From a checkpoint of a small transformer trained on Wikipedia: width 64.
Each number is 128 + 24 x the weight over its row's rms, rounded and kept within 0 to 255. Layers, rows and columns count from 0. The size above them is the row's rms in percent of the matrix's.

# layer 13 attention query, 64x64, rms 0.175, rows 0-31, columns 32-63
size [103 105 107 113 111 107 104 104 108 112  99  98  99 112 101 104 116 106  99 106 108 105 107 112 106 102 101 105 106 105 110 107]
[[151 159 107 158 135 131 122 162 155 135 103 132 152 131 144 145 156 157 120  99 124 135 109  96 138 120 196 159  98 109 138 105]
 [131 121 114  99 173 131 123 118 142 149 133 119 123 125 132 144 113  93 129 112 138 165 139 109 155 129  79 124 117 188 156 144]
 [175 126 158  94 167 118 134 103 141 155 120 104 127 128 151  87  95 123 132 129 156 111 123 164 133 141 129 118  85 139  97 109]
 [107  94 112 122 148 130 154  84 100 104 129 129 151  87 134 132 121  88 143 181 115 153 115 153  92 117 143 167 139  97 123 109]
 [125 130 133 148 118 163 126 109 170 160 129 132 104 172 136 129  85 152 174 146 110 154 151 101 135 102  95 117 142 106 132 101]
 [105 148 173 114 117 192  98 133 126 106 121 149 107 115 170 108 140 146 168  92 129 162 112 152 121 124 131  67 132  81 128 130]
 [116  86 117 147 181 118 134 133 100 109 139  91 121 209 149 119 131 127  86  73 142 144 133 118 109 170 118 142 142 113 123 108]
 [191 130 122 130 132 131  86 115 134  95 127 133  86 135 124 138 123 104 177 117 105  86 111 109  87  95 157 158 168 151 117 113]
 [149 121 110 107 139 152  95 119 141 167  94 106 119 142  87 120 122 134 113 113 166 130 152 160  87 121 132 157 119 148 118 134]
 [125 123 141 105 115 128 149  95  72 140 128  96  98 138 158 145 148 167 168 141 153 105 195 121 119 129 135 114 118 141 168 117]
 [179 144 141  80  89 121 132 113 174  87 152 106 152 106 162 125 113 107 100 102 143 112 136  85 135 146 126 144 149  88 147 134]
 [130 172 107 108 110 129 129 162  92 152 105  89 115 193 141 123 123 117  96 110 136 149 125 127 137  75 122 137 162 109 164 143]
 [143 138 112 135 120 104 131 161 134 128 103 104 191 130 130 114 146 173 139 159 164 122 153 119 109 134 135 112 169 148 127 113]
 [116 112 109 146 120 124 101 155 119  99 140 119 124 123 105 112 137 102 125 176 140 168 153  76 145 152 143 124 102 101 134 148]
 [107 149 162 153 152  92 114 107 179 117 110 134 125 123 118 110 151 117 126 120 144 137 133 145 124 107 140 183 143 165 127 106]
 [134 110 121 111 151 140 118 130 151 120  85 102  88 119 165 117 109 124 113 188 148 132 106 158 139 163 137 128 100 137 125 155]
 [101 131 151 130 121 107 147 129 105 169 124  87 150 116 124 138  93 104 129 172 106 106 103 114  73 133 155 164 110 103 135 111]
 [110 163 118 139 119 142 111 180 115 136 168  90 122 123 143 119 114 122 140 112 109  88 168 182 137 135 147 141 136 122 129 170]
 [135 121  94 172 100 172 121 147 129 121 103 135  94 111 116 113 127 103 153 139 168  94 148  96 148 159 106 129 120 171 132  97]
 [149 143 146  88 102 157 137 164  98 118 100  82 100 137 128 147 170 143 110 127 101 157 125 144 169 135 120 147 143 143  85 100]
 [147 107 128 120 103 156 107 155  92 164 175 111 145 107 130 124 106 130 103 154 130 164 102 130 125 169 148 127 181 149 151 111]
 [138  68 134 110 126 172 135 139 149 124 147 174 127 189 124 144 124 119  97 142 121 121 146 126 156  91 144 184 107 132 115 171]
 [173 146 121 135 101 130 147 100 111 160 158 147 130 132 133 137 159 162 108 140 159 147 127 165 143  92  98 146 104  96 117 115]
 [132 123  73 165  77 102 127 133 120 127 112 116 120 140 116 118 126 153 149 132 147 133  63 179 136 182  83 131 141 117 101 152]
 [ 91 142 157 126 139 142 109 119 174 111 141  79 127 132 113 128 118 162 108 148 130 150 142  91 130 118  90 139 161 126 121 121]
 [136 110 170 149 105 123 101 127 138 139 136 155  98 102 129 116 121 122  57 151  97 139 131 141 130 153 124 130 135 117 162 113]
 [156 107 141 106 145 123 131 120 148 133 136 143 106 148 135 110 167 133 136 157 102 174 112 112  81 149 108 130 150 126 163 171]
 [123 158 136 125 119 142 138 124 139 121 135 159  99 157 143 166  81 102 150 106 172 150 139 135  93 132 129 117 137 123 130 117]
 [ 83 110 129 132 131 117 121 119  97 106 130 125 135 148 129 154 142 124 117 142 146 147 139 154 122  91 131 119 163 144 107 120]
 [137 130  90  76 151 146  90 109 104 117 151 145 137 144 129 110 131 126 164 191 117 113 136 132 156 185 133 125 142  84 122 121]
 [166 145 141 122 111 147 108 130 120 120  88 104 147 107 105 126 153 106 141 126 133 123 145 138 150  90  91 119  77 108 122 153]
 [114 123 116 134 138 129 129 134 143 153 122 102 120 129  87 127 180  66 137 125 143 142 152 123 140 138 157 123 148 122  99  93]]
# layer 13 attention key, 64x64, rms 0.185, rows 0-31, columns 32-63
size [106 102 110 113 115 103 104  99 105  96  95  91  98 104 102 107 116 105  96  99 103 108 109 103 102  96 100 105 104  98 114 103]
[[177 125 137  83 144 126  97 146 128 134 145 134 158 177 136 111 129 112 151 144 130 131 141 120 102 151 144 175 109  97 101 125]
 [ 96 163 104 149  99 157 133  88 119  88 123 172 133 155  80 112  79  95 128 106 159 174 110  99 150 138 100 139 108 131 127 126]
 [130 110 154 108 171 146 137  93 132 138 130 118  98 121  87 151 162 127  72 104 166 129 107 114  90 119 156 132 113 119 127 148]
 [120 118 133 138 174 112  87 148 120 116 126 112 166 128 143 122 100 113 120 114 146 130 137 136  91  79 119  98 155 143  95 159]
 [123 124 140 127 114 130 159 171 158  82  94 125  96 191 128 120 109 131 103 175 130 133 150 110 137 103  87 116 130 108  89 110]
 [ 94 132 171 107 144 127 105 137 158 126 136 137 107  95 129 108  97 191 116 125 165 158 133 102 120 134 205 120 156  99 111 153]
 [181 112 120 151 107 146  96 128 155 148 133 134 124 158 105  89 151 113 111 123 139 110 117 140 113  94 121  95 156 133  86 130]
 [107 120 120 177 161 123  91 121 141 122 116  98 146 141 114 117 153 101 150 198 119 109 147 123 160 117 146 118 110 100 116 145]
 [170 149  92  95 124 156  90 123 131 149 128 136 105 144 144 153 132 127 135 102 135 126 119 125  96 157 164 156 107 164 155 153]
 [157 165 146 107 112  91 140 138 120 119 140 147 106 115 108 141 115 128 123 163 126 163 172 127 159 100 154 158 145 137 163  85]
 [132 121 121 126 110 116 111 110 147 135 142 109 128 102 128 123 104 116 103 105 119 139  88 122 137 160 128 139 140 125 138 133]
 [156 142 124  95 129 139 121 143 110 174 109 128 118  84 107  80 119  87 113 145 124  94 128 120 129 104 112 118 196  73 159 104]
 [141 151 108 101 159 102 159 149 153 119 156 133 125 121 158 133 139 147 105 176 111 156 139 141  69 131  97 105 140 155 128  97]
 [127 128 139 147 100 152 109 126 128 148 178 100 142 124 125 118 128 138 130 110 146 165 108 161 139  73  64 144  98 177 105 131]
 [115 135 143 118 121 152  74 180 176  71 132 142 130 127 143 115 119 110 115 143  94 133 136 152 120 112  91 148 112 160 144 123]
 [133 102 118 120 134 177 123 135  95 117  67 117 158 118 141 135 128 138 148 117 147 132 127 134 132  88 156 120 111 146 120 151]
 [149 113 103 112  97  96 132 111 161 117 133 108 154 113 136 173 116 117 140 130 159 122 147 111 119 155 117  98 123 123 150 169]
 [175 112 153 137 153 147 114 159 116 128 117 124 129 137  77 114 159 144  96 101 150 146 168 158 151 199 100 100 127 119 137 131]
 [153 127 104 129 134 148 140 138  96  83 122 150 148 138  94 123 114 191  67  94 157 118 140 118 125 112 155 111 144 149 134 158]
 [120 136 173 128 140 139 133 121  97 100 124 130  80 122 108 152 158 148 103 118 127 128 130 166 103 119 101 160 153 112 153 137]
 [130 131 152  97 131 166 142 131 122 153 181 134 145  94 110 146 134 115 133 118 120 136 147 114 143 109 160 104 184 129  89 112]
 [140 129 107 177 115 177 143 153 144 102 157 142 106  95 154 162  92  88 110 138 112 120 134 136 106 137 135 136 110 151 107 173]
 [148 139 128 141  94 112 140 108 124 128 127 145  80  74 124 129 179 149 156 151  98 139 142 135 117 132 119 189 149  74 105 139]
 [166 113 161 160  93 104 170 135 119 136  75 141 120  97 134 115 120 111 139  99 131 191 122 109 124 149 109 119 145 143  80 130]
 [129 144 153 137 135 127 136 144 133 145 121 143 107 146 115 126  86 180 143  94 121 102 165 127 112  97 122 101 108 113 105 110]
 [125 105 154 140 145 144 131 190 103 131 118 127 108 100 162  98  56 134 107 119 114 145 121 116 143  90 107 146 115 126 153 114]
 [147 131 102 171 143 133 166 137 105 101 146  97  90 154  94 121 124 129 153 147 132 171 118  80 133 133 142 104 113 118 141 111]
 [134 134 150 155  87 108 125 117 138 142  91 166 154 142 158  98 155  92 121 162 177 146 123 142 106 138 143 119 155 129 164 114]
 [168 111 108 128 148  93 146 109 122 109 132 113 149 100 137 106 120 133 121 158 133 123 141 150 130 111 166 116 172 163 133 126]
 [105 127 145  95 133 122 101  70  97  96 164 140 128 130 133 104 110 134 142 160 146 148 133 130 180 152 127 123 117 144 148 132]
 [119  91 121 111 102 149 109 141 147  82 159 136 161 124 113 105 157 143 140 142 137 125 150  82 102 112 105 121 161 129 132  98]
 [153 183 100 120 146 145 130 113 155 125 123 123 162 111 128 154 109 145 164 113 154 126  94 157 164 136 131 119 158 131  99  99]]
# layer 13 attention value, 64x64, rms 0.223, rows 0-14, columns 32-63
size [120 115 114 115 134 120 113 112 119 127 125 119 113 107 119]
[[ 96 117 119 132 127 135 123 102 212 131 102  93 111 145 126 139 136 148 126  82 146 137 155 175 101 168 146  98 153 126 149 125]
 [152 106 115 123 136 105 120 116 154 112 117  88 117 127  83 111 126 114 113 105 119 173 117 103 156 100 156 126 139 151 104 139]
 [106 136 154 172 118  94 125  95 135 142 132  86 180 100 136 107 128 139 134 126 104 129 164 106 161 121 162 130  78 118 134 103]
 [105 146 119 126 144 119 130 167 140 151 138 132 107  84 172  83 143  87 135 135 137 123 127  90 162 103 127 127 159 156 149 137]
 [135 125 150 102  99 111 111 128 126 127 137 140  98  90 113 127  97 142 134 165  93 153 107 117  96 122 122 145 112 180  89  94]
 [ 98 132 125 131 119 164 140  97 109 128 145 110 120 119 146  88 189 110 174 111 130 116 155 149  96 139 104 173 156 120  95 118]
 [156 138 136 131 117  88  98 140 109 101 147 183 123 132 174 146 180 150 131 128 158 115  86 146 114 162 128 118 116 141 134 158]
 [110 149 149 159  82 137 136 173 147 179 165 101 110 113 104  98 128 158 129 126 172  78  93  95 115 124 127 113  72 150  99 142]
 [142 160 141 106 124 170 117 104 160 146 116 116 134 130 143 101 125 109 108  93 109 134 157  82 115 129 126 118 120 116 143  83]
 [164 139 115 142 178 125 146 114 126 167 163 124 129 105 124 136 111 134 155 139 118 115  87 129 115 105  89 109 157 159 138 102]
 [141 144 124 128 165 187 110  97 124 126  80 128 134 106 135  96 113 172 150 162 122 134 127  77 145 135 110 143 130 131 104 144]
 [120 112 100 143 148 105  89  94  83 131 132 147 115 156 122 163 100 118 135 123 141 110 170 100 122 112  91  69 127 134 122 114]
 [118 159 118  97 110 171 103 148 109 131 170 139 141 142 100 144 145 134 102 151 104 152 104 132 119 107 174 105 129  87 130 123]
 [123 144 121 125 130 112 132 165 110 114  90 101 116 112 154 132 127 157 163 170 176 113  77 132 120 128  82 143 104 140 106 101]
 [140 120  65 137 103 144 161 170 116  70 133 157 115  93 123 151 123 124 152 134 141 118 134 139 198 150 152 102 114 115 111  92]]
# layer 13 attention output (transposed), 64x64, rms 0.199, rows 0-13, columns 32-63
size [110 118 108 115 142 129 119 110 125 136 128 114 115 106]
[[109  94 112 120 130 145 125 132 170 153 132 106 154 153 113 129  80 132 142  52 132 132 164 127 116 139 137  82 142 121  66 111]
 [173 118  82 102 142 157 100 134 145 127 148 126 153 140 137 134 154 114 167 123 152 137 175 144  86 113 109 128 107  98 139 129]
 [109 103 135 175 112 140  95 116  81 127 152 120 170  74 130 150 144 127 159 122 103 129 131 135 158 134 104  87 104 146 160 142]
 [115  95 130  98 133 131 119 156 118 132 124 112 166 103 137 124 143  96 121 156  92  86 163 115 158 163 110 140 174 120 135 185]
 [104 134 122 126 110 139 133  94 140 135 174 164  96 131 132 151 155 167 144 174  93 102 145 146 109 124 119 161 110 142  92  86]
 [110 117 142  97 157 125 133 117  87 112 131 121 121 153 145 111 125 145 141 112 123 164 127 130 128 117 111 152 120 121 132 108]
 [114 135 162 114 140 120 132 124  77 151 102 193 157 129  95 110 123 145 115 153 165 142 132 113 111 156 161 146 164 106  98 132]
 [160 136 145 137 117 133 160 127 133 159 165  98 104 110 117 103 157 121 102 127 151 122 104 101 111 209 112 135  91  86 107 128]
 [139 117  94 117 167 144 122 132 108 152 107 132  68 145 116 127 117 129 100 162 130 115 187 127 103  95 139 145 123  92 135 104]
 [102  93 122 138 132 135 134 159 103 134 112 115 133 135 118 113 111 166 133 101 136 133 108 115  92  88  97 135 149 112 103 131]
 [103 141 122 170 139 140 109  94 128 142 129 136  92 106 131 105 121 129 134 113  88 141 119 146 134 173 120 142 154  76 153 113]
 [127 126 110 133 160 105 103 114 118 129 168 129 124 141 126 152 109 115 168 122  92 107 137 132 163  94  78  87 149 149 131 111]
 [142 118 107  67  97 128  98 143 151 112 151 133 165 116  98 142 162 109 142 146 112 134 140 120 129 144 132 120 135 117 171  89]
 [ 91 140 145 106 137 120 145 130 158 122 116 133 119  65 120 152 153 128 157 149 117 153 103 171 123 135 122 159 145  99 100 115]]